Part of a small language model's weights: 9 layers.
Each number is 128 + 32 x the weight over its row's rms, rounded and kept within 0 to 255. Layers, rows and columns count from 0. The size above them is the row's rms in percent of the matrix's.

# layer 6 MLP down (transposed), 256x96, rms 0.117, rows 214-237, columns 0-95
size [102  94 107  96  96  93  98 101  97  99  96 107  93 100  99  95 113  95 103 107 101 100 109  96]
[[ 82 131 175 139 161 172 135 135 107  73 172 131 156  94 140 127 106  99 127 166 158  97 128 161 133 123  90 114 127 135  96 122  93 105 124 124 106 124 155 153 120 155  21 166  94 128  85 148 111 144  79 167 144 126 159 100 132 141 134 138 112 148 128 186  44  96 120 159 153 108 123 122  94 154 141 133 140  80 164 130 107 119 153 135 157 170 114 131  84  63 224 187 123  71 114 158]
 [136  96  84 111 115 151 114 137  95 105 132 152 208 210 122 130  99 105  96 103  76 110 170 190  92 149 151 136 141 113  75 119 211 156 113 141 130 108 146  96 101 140 124 124 136 135  97  98 147 153 154 142  44 156 139 168 105 163 145 110  63 143 153 130 171 113 112 157 140  92 115 141 139  95 107  81  68 138 130 142 106  70 109 120 168 193 171 135 168  99 131 130 164 101 122 147]
 [ 98 131 134 155 190 110 151 104 156 127 129  96 173  77 143 129 183 149 133 155 124 137 123  74 126 110 151  85 120 114 154 156 100 113 181 140 101 153 207 205 119 126 126 193 134 219 182 152 139 135 143 118 127 190  83 131 128 114 105 143 169  46 118 140 152 104 147 148 113 119  81  82  96 100 136 114 144  91  98 127 168 140 134 158 129 110 111  78 141 115 118 147 168 148 182 158]
 [106 116 150 117  97 157 124 101 139 160 134 157 193  91 128 150 124 142 126  73 173 115 157  78 104 160 100 162 211 171 157 158 123 153 112 100 173 199 212 115 162 197  85 122  85  66 134 102 160  90 156 108  80 167 138 130 127 146  97 134 176 161 159 131 104 135 129 109 114 101 144 174 108 114 152 106 168 110  79 139 107 139 159 102 103 115 142 126  93 118 106 125  79  93 157 143]
 [128 130  87 132 148 172 141 116 165 111 118 100  96 172 129  91 169 103 130 139 101 135 136  71 106  80  71 159 108 155 160  83 143 100 185 113 126  96 157 123 151  70  17 123  70 171 122 159 142 170  80 121 131 116 148 161 195  82 148  87 109 165 107 124 176 126 173 105 123  96 146 133 161 136 152 153  93 116 106 114 173 110 120 149 106 130 126  95 125  86  69  99 158 159 153 139]
 [115  85 138 109  63 134  99 122 142 185 157 121 117 115 107 170  93 148 151 152 145 138  97 150 151 112 104 175 144 146 139 158 146  94 102 105 107 140 128 199  83  96 181 161 166 126 137 127  63 104  75  47 147  60 146 108 117 149 146 110 124 137 157 136 139 131 192 111 113 172 129 156 152  59 102 124  45 132 121 103 124 189 118 140 106  95 126  72 149 183 109 139 122 168 124 118]
 [ 66 152 116 167 128  83 105 123 164 132  88 194 111 119 186 143 143 138  96  81 146 120 161 126 112 139 110 144 124 133 172 132 100  97 157  79 106 112 134 149  89 153  86 142 136 147 213  99 111 116 158 144 114 136 123  67 109 111 147  68 138 149  55  95  91 163 102  63  82 166 116 117 121 126 124 123 129 129  84  82 123 114 148 186 146  69 114 156  67 128 146 166 119 182 124  84]
 [150 154 144 145  97  53 123 128 137 150 143 153 132 178 117 167 105 134 172 112  87 111 127 116  92 136  95 104 179 126 137  88 124 118 128 127  96 156 126 159 142 108 107 130 151 174 159 166  84  61 143 162 152 111  97  78 146 123 101 134 110  70  63  89 112  79 205 165 156 127 112 133 177 134  77 130  69 132 150 165 137 158  69  94 100 120  96 182  70  98  87 130 110  98 151 163]
 [ 92 132 123 118  80 102  69 113 169 106 139 107  96 129 129 166 136 160 109 143 147 118  86 171 160 103  80 133  85 144 113 116 162  94  93  88 166 135 142 120 126 100 195 138 158  95 140 142  69 211 130 105  83 103 132 150 151 131 105 118  92 146 219 140 126 140  65 141 127 170  97 136 126  45 140 120  92 167 146 118  68 141 105  84 160 140 110 112 152 137 163 161 167 121 156  84]
 [153 188 121  89 178 190 120 125  99 132 120  87 154 109 166 118  73 118 127 151  82 136 129 114 146 112 139 135  45 111 183  97 144 117 145 114 235 124 147 117 114 144 146 106  75 137  88 177 105 127 121 125  79 134  84 143 126 144 103 182 160 147 151 167  79 114 139 156 142 113 123 176 132 136 118 151 116 121 109 114 185 131 112  92 184 158 123 116 112  42  93  84 126 167 125 108]
 [156 120 130  78 100  73 147 133 123 150  92  99 144 128 158 153  96 104 106 135 118 122 150  91 126 135 117 100 137 122  81  81 141 161  91 196  97 140 120 107 103  48  57 166 117 107 156 136 113  31 141 192 124  92  82 156 112 108 137 160 170 178  63 123 162 119 131  79 117 181 134 119 143 109 118 162 169 107 114 187 129 132 135  91 129 116 137  60 128 128  94 120  80 123 136 150]
 [ 96 131 118 158 107 146 190 144 134 110 102 139  97 106 123  97 138  93 160  60 134 104 116 108  81  87 126  97 126 146  90  97 143 113 129 106 116 135  70 114 109 125 125 119 144 139  70 124 114 107 114 187 112 122 124 141  92 125 129 128 144 116  67 137 132 132 149 151 121 188 180 134 159 160 152 140 114 143 148 203 240  61 184 116  74 143 131 120 108 133 125 195 140 200 118 177]
 [184 137 126 125 169 114 126 188 153  86 167  74 106 162  68 128 156 116 142 163  72 139 115  70  73 183 115 121 125 132 106 118  76 190 132 117  91 106  90 162 173  99 115  90 106 169  99 126 118  97 158 163 161 120 198 172 130  91 154  84 107 124 119 156 157 118 168 139 170 168 154 168  98 143 166 125 136 129  87 114 177  99  74 120 150 139 118 123 115  97 176 112  95  92 115 108]
 [140 136 123  93  96 186 155 109  95 116 162  80 112 111 172 123  74 179 138  73 106 127 108 106 148 118  70 175 150 127 160 135  93  60  70 153 108 173 152 138 142 143  58 173 164 117 106 103 115  73 129 138 145  98 146 111 122 127 106 150 119 110 166 141 106 119 158 151 134 165 101 171 115  90 141 170 160 117  66 117 168 113 125 142  16 102 146 159 132 165 134 151 142 145 111 169]
 [141 125 123 163 120  97  78 100 179 163 144  71 115  95 158 136 150 132 115 143 160 132 145 103 170  87 228 195 103 102 139 157 172  55 136 237 126 158 136 119 161 167 165  69 123 126 125 130 118 155 115 157 152 167 126 132  80 121 173 140 137 113 133 179 105 148 136 140 122 111 177 114  85 102 119 170 100 102 133 116 145 124 147 170 129 126 145 154 126 147 172 116 126 110  67 158]
 [120 107 176 110 152 106 115  98  79 148 118 114 183 108 160 133 138 129 119 146 108  72 124  87   9 139 174 113 126 121 120 174  40 132 108 136  92 162  71 114 142 145 143 162 118 136  93 175 181 118 164 176 153 146 118 169 142  81 105 101 179 105 105 139 149  91 165 157 112 131  80 159  92 126 116 160 100 153  90 154 121  91 129 166  95 182 156 170 111 120 118 147 141 124 116 150]
 [ 99 126  54 162 200 133 151 102 126 121 104 146 148 156  96 133 129 145 125 143 134 105 155 185 145 139 162  95  66  76 153 124 142 111 139 191  84 153  89  56 119 180 197  89 150 145 143 106 134  99 144 198 148 125 129 136 100 154 156 115 110 147 161 181 125 132 148 168 137 110  93 173 160 186 111 146 108 177  96  93 125 103 116 105  99 159 153 177 150 127 101 159 121 136 189 112]
 [ 58 124 126 164 130 178 145 107 115 160 177 120 147 121 204  54 178 145 174 150 103 165 142 132 160 141 133  83 145 111 147 117 128 135 122 149 169 130 132 113 135 113 129  91 122  91 123  92 124 120 106 117 121 161 110 137 122 135 158 157 109 104 197 166 107 140 160 126 149 139  78  85 104 151 163 186 135 154 103 159 117 169 191 170  96 170  96 141 157 229 126 156  80 168 139  88]
 [ 58 120 147 107 120 143 175 106 179 187 172 206 138 113  91 155  92 141 124 139 121 210 115 150 153 135 122 122 143 128 127 152 122 139 176 175 157 148 103 106  39 148 162 135  94 124 131 151 171 155 137 163 150 157 148  59 108 113  52 136 119 145 100 154 148 149 144  85 105 152 143 132 116  98 135 111  97  97 116 134  97 217  86 110 118 118 122 142 166 168 150  89 110 126 136 101]
 [ 94 123  97 118 205  98 101 100  81 162  90  83 142  90 147  92 118 158 142  63  44 117 141 115  39 167 201 136 122 112 138 182 115 107  32 155 176 122 114 117 136 153 202 110 181 121 152 140 114 132 135 158 150  93 125 156 111 129 139 119 115 102 112 132 132 141 114 147 124 163 152 136 119 160  98 135 132 118 154 107 111  92 159 194 102 103 117 137 115 106 152  99 139  91 128 117]
 [145 148 116 169 131  91  92 151 135 129 105 167 131  56 133  81 117  84  93 146 145 165 149 127 116 136  95 116 101  78  80 134  76  94  71 120 182  86 103 102 145 110  68 108  58 104  96 135 140  98 109 211 119 147 148 124 129 198 102 126  99 170 110  92 107 144 124 135 119 115 108 122 181 157 151 176 155 142 123 159  68 131 125 131 116 107 143 136 134  97 188 102 117 155 144 208]
 [143 136 145 126 190 125 132 116  90 145 104 104  91 123 141 151 145 135 162 178 115 123 147 144  75 160 157  97  82 156  62 118 140 208 179 127 157 133  67 144 227  68  80 137  87 155  86 151 125 124  87 113 146 117 117 176 104 127 122  95  78 100 154 123 121 117 137 136 126 149 138 103 129 188  91 154  68 130 171 134  87 109 115 120 160  81 133 157 129  98 130 101 181  81 145 123]
 [169 141 107 144 174 124 131 113 196 193 185 129  91 116  57 157  94 140  85 174 101 139 151 102 119 143 107 152 134 125 130 171 107 132 137 151 153 103 102 142 159 127 125 147 130  83 140 112 142 139 130  62 162 137 142 166  96 152 163  71  84 132 113 112 153  92 115 152 170 205  89 169  51  74 119 121  86  74 101 130 136 163 100 170 113 135 121 145 117 144 111 106  79 187 107 104]
 [160 160 123 169  91 167 124 140 158 128 175 114 141 112 148 147  77 116 141 142 162 148 255 154 121 152 106 154 138 132 118 145 118 156 100 101  91 101 168  65 135  93 114 174 110 151 142 170 186 197 147  95 126 157 108 137 128 145 152 155 145 156  60 124 114 149 107 132 104 142 142 100 137  78 145  69 104  71 126 133 155  81 123 134 127  74  97 117 161  82 157 126 142 164 101 113]]
# layer 6 MLP gate, 256x96, rms 0.085, rows 215-238, columns 0-95
size [ 98 115  96  91  89 111  97  92  99  92  98  97  94  94  91 110  93  94 101 106 105 100  91  99]
[[129 142 213 117 131 121 197 130 162 121 100 172 116 189 171  80 111 155 142 101 110 140 120 108 140  96 209  64 139 112 164  85 131 192 102  86 154 190 117  92 166 120 175 144  77 124 135 132 172 125  97  91 115 124 112  93 128 177  83  94 133 175 133  84 128 133 117 147 103 128 136 129 179 156 162 153 135 129 126 133 120 105  83 118 165 152 142  91 139 118  60 160 109 146 135  84]
 [ 80 130 146  65 113 126 155 131 188 154 113 139 140 159 144  89  55 150 129 128  87 165  99 156 141 139 146 129 179 109 118  77 140 111 105 227  98 108 144  89 116 177 166 105 123 152 151 185  99 128 128 114 139  76  90  86 136 104 155 125 129  80 127 155 157 147  94 123 132 149 185  87  86 106 159 126  96 156 148  68  65 127 144  89 146  88 126 136  97 104 112 125  99 159  81  83]
 [ 77 122 156  60 134  88 148 131 133  87 171 124 156 112 118  99 144 123 122 128 159 130 161 161  95 136 146  95 111 118 118 118 153 139 102  65 117 148 119 104 140 138 133 155  97  99  94 116 136 101 114  86 161 202  90 131 135 130 104 184 136  78 153 147 184  79 103 196 155 218 153 129 104 151 123 113  93 163 170 107 152  74 118  64 132 105 194 138 117  89  99  69 140 139 146 171]
 [142 134 176 112 166 108 177  83  77 225 164 127 138 102 101 156 143 167 105  86 140 118 135 176  59 126 147 137 145 120  45 104 143 141  91 137 127 105 123 146  64 106 147 121  91 108 136 125 133 156 134 110 142 129 148 103  88 183 105 194  97 166 136 149  56  69  85 128 145 166  97 131 109  95  86 103 148 135 170 136 116 141 117 129 159 123 134 142 116 127 154 122 176  68 168 106]
 [167 146 123 128 107 121 107 132  89 102 116 102 202 126 129  98  66 167 127  77 180 113 123 136 166 132 134 164 115 107 122 106 134  91 139  86  78 138 153 199 103  90 138 172 162 145 164 154 128 125 166  45 141 101 125 121 116 178 100  90 103 130 186 150 148  86 150 134  89 205 107  99 100  64 187 135 139 141 130 149 161 133 148 189 151 128 129  85 130 130 161 182 119 129 116 162]
 [ 88 145 141  73  85 130 115 107  75 121  99 204 144 161 193  68  69 122  90 130 120  87 119 134 170 115 149 130 148 133 129 146 191 111  87  92 104 167 119  85 105 136 142 142 109  83 165 126 145 112 147  92 147 138  61  72 173 131 147 101 100 139 123 133 176  87  81 101 149 130 104 100  54 141 191 113 109 120 135 123  77 123 137 147  83 139 124 173 130 127 155 143 171 100  86 123]
 [112  91  81  83 130 115 164 173 179  76  96 106 105 109 158 116 121 129 152  74 124 112 161 141 103 215 124 111 181  86 102  89 128 102 126  99  95  78 118 135 192 142 169  97 134 116  94 141 112 127 119 120 107  84 110 139 122 191 117  89 114 125 148 109 132 111 127 119 121 185 113 101  65 111 162  62 180  96 140 156 123  83 132 174 202 172 175 129 151 115 158 116 148  97 122 118]
 [128 137  88 149  66 120 128 130 136 181  53 170 122 177 129 139 163 183 111 133  42 134 105 173 139 146 143 143 127  76  97  43 112  99 137 119 113 181  74  94 135 113 105 184 126 125 199 151 126 111 127  49 119 177 137  95 170 127 153 142 106 167 132 122 110 136 144 137 141 144  52 122 129 106 155 103 144  96 123 126 130 124  93  79 139 119 117 106  97 115 183 136 125 159 129 160]
 [110 138 170 112 131 115 157  87 130 125 146 122  82 158 129 144 142 123  91  90 127  82 113 188  82 102 146  86 141 130  74 117 121  72 204 161  89 166 107  90 157 143 136 132  96  99 157 149 194 112 150  69 107  88 121 104 120 115  76 116 156 145 156 131 124 157 147  95 141 126 100 176  65 123 187 144 157  91  79 113 176 117 160  97 149 169 129 142 141  56 124 100 168 162  76 139]
 [108 106  90 138 130 145 102  78 136 148  89 199  97 108 156 162  84 173 113 142 154 113  82 157 168 105 125 124 120 157 180  80 112  92 125 118 114 142  76 122 101  66 122 161 114  99 182 152 148 131 179 141 149 145 102 105  99 111 116 144 109 170 118 149 131 121 132 193  64 153 111 161 131 133 169 123  97 154  39  75  91 177 173 113 145 157 151 141 101 146 149 161 158  60 160 141]
 [133 156 180  55  87 143 108  87 163 202 123 114 164 174 148 145  87 126  77 182 178  86 111 137 145 121 145 156 168 137 110 114 105 200 142  83 127 200 104 120 139 140 177 104  87 104 103 138 148 168 104 166 114 142  69  96 147 100 151 141  91 178 138 125 128 104 106 110  98  71 117 155 141 129  82 112 104 119 141  52 124 122  91 175 128 151 162 153 157 123 105 158 117 104 128 130]
 [162  35  99  88 133 112 153 145 156 172 158 112  77 136 173 103 162 154 132 109 110 104 102 173 131 103 143 119 162 122 125 172 135  80  75 151  91 148  50 172 138 116 123 185 103  98 135 151 120 181  96 103 183 178  56 101  99 128 148  86 114 139 159 126 122 120 136 124  98  83  84  92  72 139 122  99 145 122 130 110  71 163 147  95 107 135 122 126 155 186 134 103  99 116 148 157]
 [112 173 135  73 121 128 128 160 138 100 108 139 158 127 138 127 123 136 197  99 107 202 157 197  70 126 108 107 170 139  84  80 103 135 145 117 115 141 149  92 134 127 124 111  92 102 185 118 140  89 106 175 147 111  68  89 105 171 205  94 114 158 123 137 176 167 159  92 126 108 134 165 181 113 174 129 134  87 132 116 146 109 124  98 163 103 160 211  88 144 140 172 162 109 144 146]
 [140 174 110 111 191 118 141 102 170 149 145 132 133 126 147  98 118 109 123 151  38  97 145 120 176 141 110 105 138 110  89 129 109 116  82  86 107 157  95  67  87 161 111 142 114 116 160 138  96 102 142 100 116 119  62 116  59 198  94  77 130 124 129  43 135  80 141 179 100 178  97 116 164 157 158 143 155 103 110 143  79 116 113 159 110 100 126 155 112 144 128  61 120 117 172 105]
 [116 109  60  72 210 128 147 125 144 176 144  88 135 150 241  81 136 131 133 120 108 123 162 122 123 111 146 147  62 146 150 112 108  80 104 112 100 119 101 131 170 115 121 110 147  83 137 157 125 155 166 157 111 144 154 104 119 176 131 171 111 170 159 185 141 156 116 146 124 135 121 110 119 102 158 104 112  75 112 185 159  80 170 184 141 139 175 158 154 152 116  99  83 120 165  96]
 [ 80 111 135  74  70  64 101  87  80 106 175 155 140 135  87  91  55 133  90 145 136  75 106 148 117 108  95 144 148 111 163 144 116 160 129 133 124 171 163 149 105 113 146 113  81  85 136 197 157 161 194 138 121 163  66  49 132 155 159 159 149  78 122 110 133  86 148 124 105 151  93 154 131 109 157 105 109 112 115  94 168 160 155 124 150 131 146 114 145 187 157 120 162 160 117 123]
 [110 119 156  23 106  61  80 129 132 143 170 147 165 120 142 155 130  93 129 151 170 142  76 149 121  92 151 180 130 149 111 121 139 157 158 163 125 123 170 107  77 161 134 100  95 104 113 160 138 198 197 190 157 113 119 149 177 168 119 172 148 140 126 104 103  74 137 140 116 121 132  94 133 110 131 123  91 109 190 140 125 121  78  65 198 127 124 144 157 132  97 101 159 133 122 130]
 [114 136 152 128  41  83  39  94 126 122 144 179 159 179 145 178  80 110 136 125 196 132 103 122  55 102 148 123 126 144 138 148 125 126 170 127 105  91 110 124 144 129 173 120 130 109  88 141 158 208 166 124 164 160 130  98  89 100 113 149 118 135 122 198 110  95 106 160 121 137 177 155 169 102 144 130 126 123 132  77 181 171 129 101 197 131 111 109 131 165 122 152 103 115 123  99]
 [ 96 140 191 184 134 112 175 121 118 135 101 168 134 100 152 129 208  62 120 167 187 125 110 144  61 121 187 128 131 191 108 169  89 118 111 150 125 136 135 146 157 166 162 161 117 108 107 163 111 158 182 140  51 148 158 126 157 161  95  98  73  77 118 127 184 118 150 123 133 101 115 102  99 140 138  93 105 116 125 151 156  71 155 114 150 112  89 153 107 109 125 158 100  94  93 103]
 [ 67  65 138  62 128  75 114 145 146 130  97 123 181 110 119 171 183 144  92 150 125 133 101 146 139  98 162 139 184  98 120  81 128 139 153 119 109 143 168 135  99 158 159 172 118  87 157 161 144 129 150  89  82 153  81  92  89 153 137 101 122 132 142 131 195 110 162  96 161 130 107 117 112 153 152   8 111  95 117  82 173 171 145 134 176 140 118 120 119 160 103 163 140 114 121 111]
 [103 157 130  92 114  98 101 138 150 117 175 168 224 146 143 107  99 103  57 150 121 117 130 131  81 135 168 155 133  98 134 115 161 100 150 119 126 146 108  56 124 149 183 140 141  98 211 170 141 179 173 136 111 132 119  99 179 163 120 165 123 144 114 202 177 105  53 119 120 155 148 153 166 173 136  95  90 145 124 135 116 128 114 100 140 161 130 101 141 149 102 148  98  89  82 102]
 [ 74  82 140 114 125  68 123 135 100  90 180 131 151 104 124 122 154 199 121 114 119  94 132 134 144  72 171 148 143  94 173 104 153 120 147 158 118 128 167 144 150 218 164  86 107 195 131 142 129 114 159 116 130 175 130  93 186 108 172 146 152 133 138  94 181  96 175  97 150 157 109 118  87 135 152 105 131  96 139 111  77 145 154 139 147  98 160  79  85 173  88 161  93 133  69 112]
 [ 92 117 135 141  67 105 124 125 170 110 133 153 172  84 131 150 150 119 115 143  74  89 166 119  72 104  88 131 101  82 137  80 100 182 132 117 126  92 166 115 200 104 132 142  72  80 118 178 166 120 123 108 111 122 157 136  93 118  90 167 100 132 122  99  96 156  88 118 115 162 115 125 112 182 125  84  84 131 178 135 126 140  83  71 118 111 189 174  90  98 104  57 169 164 146 155]
 [157 133 147 171  32 180  90 173 143 160  54 124 139 133 131 176 162 111 155 118 141 164 127 119 159  94 135 113  87 123 117  70 136 131 129 129 130 187  93  82 187 159 142 123 101 132 120 107 149 117 122  94 213 166 103  98 126 146 145 139 128 146 127 113 125 167 135 135  77 168 174 140 138  31 148 139  96 119 111  73  85 129  72 111 141 165 124  98 144 107 139 164 119 117 115 102]]
# layer 6 MLP up, 256x96, rms 0.0812, rows 215-238, columns 0-95
size [ 96 105 101  93  94 102  98  91 101  95 108  92  99  97  94 116  97 103 102 106  99 110  96 102]
[[156 135 114 122 129 102  93 168  54 108 108 164 135 123 131 190 136 115 122 119 111 142 173 139 107 109 140  94 120  96 138 133 115 188 195 149  88 125 132 126  85  89 103 174 138  98 154 128 169  81 194 174  99 146  89 111 125 101 134 179 150  87 161 137 156  87 121 134  90 196  86 135 117 129 110 117 139 146 169 114  78 126  72 109 124  98 207 129  91 137 161  64 169 133  90 170]
 [153 165 147  82 123 155 132 106 124 102 139 114 146 139 133 107 117 140 147 185 145 161  98 110 120 124 152 125 178 108  94 180 158 150 135 151 191  98 125 190  90 122 144 108 149 141 157 167 110 186  95 107 126 122 106 116 158 115  62  89 195 138 154 111  86 133 106 131 166 152 160 136  81 156 113 155 145 150  69 160 101 186 190 120 137 150  93 201 109 111 177  94 121 182 188 172]
 [208 129 152 148 123 136 203 161 140 171 143 156  58 192  76 125  83 132 117 110 132 115 136 147 135  58  83 147 176  98 121  93 161 133 159  80 132  80 129  44  72 129 114  85 142 133 120 151 149  98 113 162 106 181 176  99 123 128 140 132 123 118  90 128 115  88 120 127 143 158 106 141 106 150 118 111 106 128 128 132 179  92  98 156 165 184 128 158 103 121 174 118 147 132 106  67]
 [124 160 153 144  89 166 141 106 132 122 159 119 108 142  71 150  64 129 159 111 137 183 111 148  93 121 115  91 113 138 138 135  84 116 129  91 148 104  79 184 149  80 137  96  89 131  99  62 138  67 115 121  51 178 118 150  91 174 126 121 150 144 113 189 110 177  83 115  80  93 147 125 128 101 165 152 111 181 143 163 145  98 144 119 104  91 142  69  92 162 146 187 118  76 143 155]
 [159  74  92 119 152  60  97 108 162 113 116 114 138 155 101 113 109  80  64 156  84 134  94 163 142 101 103 115 156 136 123 155 124 167 124 122 139 145 101  99 162 168 125 131 106  94 120  86  89  77  68 129  98 103 104 122 107 111 154  96 107 103 102 108 169 146  83  98 131 129 120 136  91 184  92 101 197 167 145 163 118 124 177 112 132 115 122 203 158  68 170  65 183 122 100  92]
 [ 67 140 153 132 147  63  81 161 133 178 101 100 161 102  96  82 153 129 137  93  83 120 160 165  90  95 180 167 144  77 163  92 172 117  88 173 144 110 144 165 157 137 181 128 150 118 108 189 148 153 139 162  81 104  71 117  73  99 131 105 106  92 128 101 196  84 159 101 119 125 143 157  74 167 129 102 124 103 154 104 148 143 139 133 158 158 149 161 130 145  80  97  97  99 101 115]
 [140 150 183 151 157 131  94 120  91 155  90 132 127 107 136 132 111 133 110  97 114 161 159 135 137 137  96 125 103 144 101 170  79 150 151 115  69 140 139  92 200 124 136 158 136 218  93 145  77 135 169  74 173 126 132 150  61 124 126 148  91 161  77 188 110 128  94 149 157 209 174 102 128 135 153 120  66 122 169 125 112 117 170 148 134 136  86 110 149 142 108 132 109 113 131  46]
 [103 202 184  71 115 154 107 143 110 138 130  94 133 102 151 115 124 101 132  83 168 118 136 191 118 110  94 153 137 149 121 129 163 128  47  89 147 131 127 143 106 134 137  99 110 102  92 157 160 135 146 154 173  92 168 118  94 120  77  88 118  86 191 119 165  84 159 141 108 168 147 122 146 123 109  71 108 146 132 104 109 184 175 132 125 110 106 104 128  80 132 177 132  64 103  36]
 [144 132  98 124 121 152  89 117 151 134 104 179 107  76 113 146 108 177 116 133 123 210 122 130 201  88 108 115 152 155 181  65 139 143  65 151 128 109 183 108  88 108 105 159 134 151  96 118 117 122 160  84 154 155 112 151  85 102 135 147 112 108 114  80 136  67 119 119 213 137 156 117 171 197 100 112 131 111 103  81 152 119 131 144 116 116 195 140 105 183 129 176 124  81 120 127]
 [103 129 121 104 135 127  78 100  93 137 163  85 157 148  91 122  72 133 117 109 155 115 170 159 102 191 121 162 124 139 127 127 143 157 206  94  60 114  35  91 141 151 145 182 139 124 202 172 118 144  83 103 121 171  91 120  96 109 128 141 149  97 126 163 155 151 118 182  65 128 107 134 113 119 169  95  94 119 115 118 104 120 132 155 157  92  89 136 146 173 193 109 141 112 138  77]
 [148  88 138  89 200 112 150 106  91 113 138  92 143 146 171 134 142 137 125 164 137 186 138 124 111 113 159 155 108 159  38 101 117 182 170  97 108 189 184 122 146 122 124 152 100 127 120 129  68 136  88  90 121 168 112 131  89 182 150 133 150  68 122  98 146 117 136  85 142  94 132 103 169 123 132 153 151 105  83 112 120  59 183 142  96 172 124 106 133 169  82 133  58 107 157 110]
 [152  60 112 128 115  93 158 147 168 127 160  44 110 114 149 133 128 171 130 137 110 113 217 112 122 103 153 110 108 129 167 110  74 142 102 127 119 131  64  93 126 153 112 153 163 142 134 152 146 105 113 106 166  95  87  68 119 101 100  98 117 106  96 107 118 179 122  85  72 103 109 130 144 152 136 184  72 100 102  82  73  79 132 156 175 177 111 157 179 148 101 105 110 129 176 125]
 [119 117  89 161 181 103 112 164 135 114 183 135 194 111 146 124 136 141 196 147 100 156 143  97 122  77 119 175 132 113 169  85 173 169 122  81 111  78 134  50 145 130  95  95  62 118 113 136 120 102 118 133 105 152 141 161 164 130 133 134 124 101 133 104 150 111 110 108 137 161 148 173  95 156  95 171  89 100 105 140 115 117 153 112 167  86 138 127 130  62 205  76 115 126 124  45]
 [ 72 114 119 127 146 168 144 125  92  60 140 152 138 168 118 130 121  98 158  73  86  90 144 108 200 185 108 126  93 166 101 103 119 151 142 133 146 104 152 104 157 129 103 126 157  91  94 131  88 121 126 115 115  81 170 110 162 160 142 110 113 188 132  91 138 116  33  34 124 135 136  80 134 106 143 190  87 138 123 173  91 100 143 138 112 162 162  69  98 136 122 117 147 132 125  89]
 [134 151 116 118 120 210 136 155 177 163 115 149 106 140  46 148 114 142 130 153 131 152  85 126 148 105 175 112 130 123 118 102 163  68 156 159 107 126 157  92 154 126 121  82 120 143  66 191 170  96 125 118  83 127  89 117 100 165 150 146  98 118 114  96 124 163  89 130 185 102 118 165 170 101  96  97 154 214 102 118 118 100 156 124 125 146 126  69 187 118  61 139  92 130 117 172]
 [ 98 115  88 116 130  70 134 108 117  84 121 145 100 131 154 119 154  82 111  39 140 117 108 142 142  56 104 113  89 120 150 142  66 163 124 201 198  96 112 128 138 101 131 150 139 131 121 109  57 126  86  87 179 106 132 108 105 147  72 101 111 160 105 111 108  82 160 120 117 133 124 117 131 158 141 125 133  67 203 125 162 152  78 138  85 180 130 105 110 156 108 167 126 151  90  88]
 [133 145 108 144 148 146 145 104 172 186 187 126 159 106 148 156 120  90 106 120 152 166 152 106 117 107 176  91 136 158 121 215 160  97 189 121 124 183 162 141 192 162 142 120 163 120 150  77 146 177 178  98 115 107 176  92 121 138 100 164 163 160  89 131 129 100 102 116 163  85 168 158 116 117 163 158 128 144 191 143 189 120 157 134 172 128 118 126 168 201 138 150 139 140 165 134]
 [145 154  62 151 144 114 125 128 125 104 173 109 167 157  52 169 131 125  84 111 137 171 178 116  98 134 164 104  69  99 153 106 161 138  94  97 141 127 148 123 107 140 160 164  98 116 106 107  64 178 106  99 105 102 153 147 156 148 135  81 104  71 111 160 104 100 171 143 142 134 114 114  97 111  58 127 126 136 191 188 115 135  81 116 133  92  57 154 163  91  65 100 158  96 138 118]
 [182 146 167 109 137 128 106 200 118 169  93 123 119 168 155  94 189 170 106 125 174 109 127 131 154 128 160 172 122 173 160 138  96  79 113  87 130 133 172 142  79 114 128 138 119 141 152 101 132 132 132 194  92  81 133 190 154  82  93  67  85 145 178 163 131 147  81 114 116 137 115 152 136 116 104 117 128  99 154 149 154 118  88  69 177 139 155 136  49  73 159 105 152 100 115 138]
 [ 80  59 144  76 146 185 150 104 139 123 142 123 148 157 132  97 153 140 176 140 154  59 100 109 165 145 147 177 143 196  98 127 216 105 132 137 113 151 117  97 109 141 178 125 106 123 179 104 172 160 183 154 166  79 126 131 172 174 141 102 181 139 147 159 190  98 186 120 148 114 101 126 142 145 151  97 132 122  89 101 103 115 178 100 115 146 111 140 102 132 155 103 108  84 132 164]
 [ 80 199 112 172 134  49  98 105 107 120 122 151 125  88 189 117 105 145 169 171 144 169 176  85 107 104 162 149 103 110 108 130 105 141 162 140 114 148 160  94 140 155 155 183 112 100 126 183 115 140 128 140  70 112 146 127 132 116 121 148  54 177 101 152 120 162  61  65  93 172 126 119 176 153  83 122 149 123 114 152 138  76 102 128 172 148 156 121 163 135 152  85 142  95  94 146]
 [184 109 140 132 124 216  52 136 136 180 155  58 125 137 182 183 153 106 136  90 135 188 134 152 108 147 111 167 149  97 158 176 137 120 134 128  93 122 110 135 120  97 120 108 128 117  76 120 149 100 122 128 158 209 115 133  88 123  98 104 111 137 133  97  68 105 155 135 149  72 112 127  90  89 160 116 112  97 157 145 164 183 132 120  97 105 150 131 187 105 118 171 134  62 120  90]
 [143 118 100 117 140 156  92 185 105 229 120  87  70 138  89 180 147 249 122 155 113 109 148 131 144 114 136 109 123 158 130 121 147 110 133  99  88 155 125  58 122 114 108 159 111 173 186 170 139 138 110 137 125 108 144 132 156 128 159 102 168 171 115 113 117 157  92 143 151 110 127 112  72  92 144 108  50 130 138 124 152 149 108 152 101 150 121 132 164 167 178 118 127 175 158 152]
 [135  94  93 105 145  68 142  92 149  61 170 145 119 150 105 125 143  95 110 212  72 158 108 123 139 125 211 100 127 157 188  82 134 101 154 163 142 113 154 163 153 139 125  91 147  86  99 172  91 155 148 133 156 123 126 121 126 129 108 103 146 148 129 125  86 121 143 153 107  94  81 135  63 149 120 161 140 176 108 144 160 111 161 177 118 112 146  37 146 100 108  83  71 130  93 134]]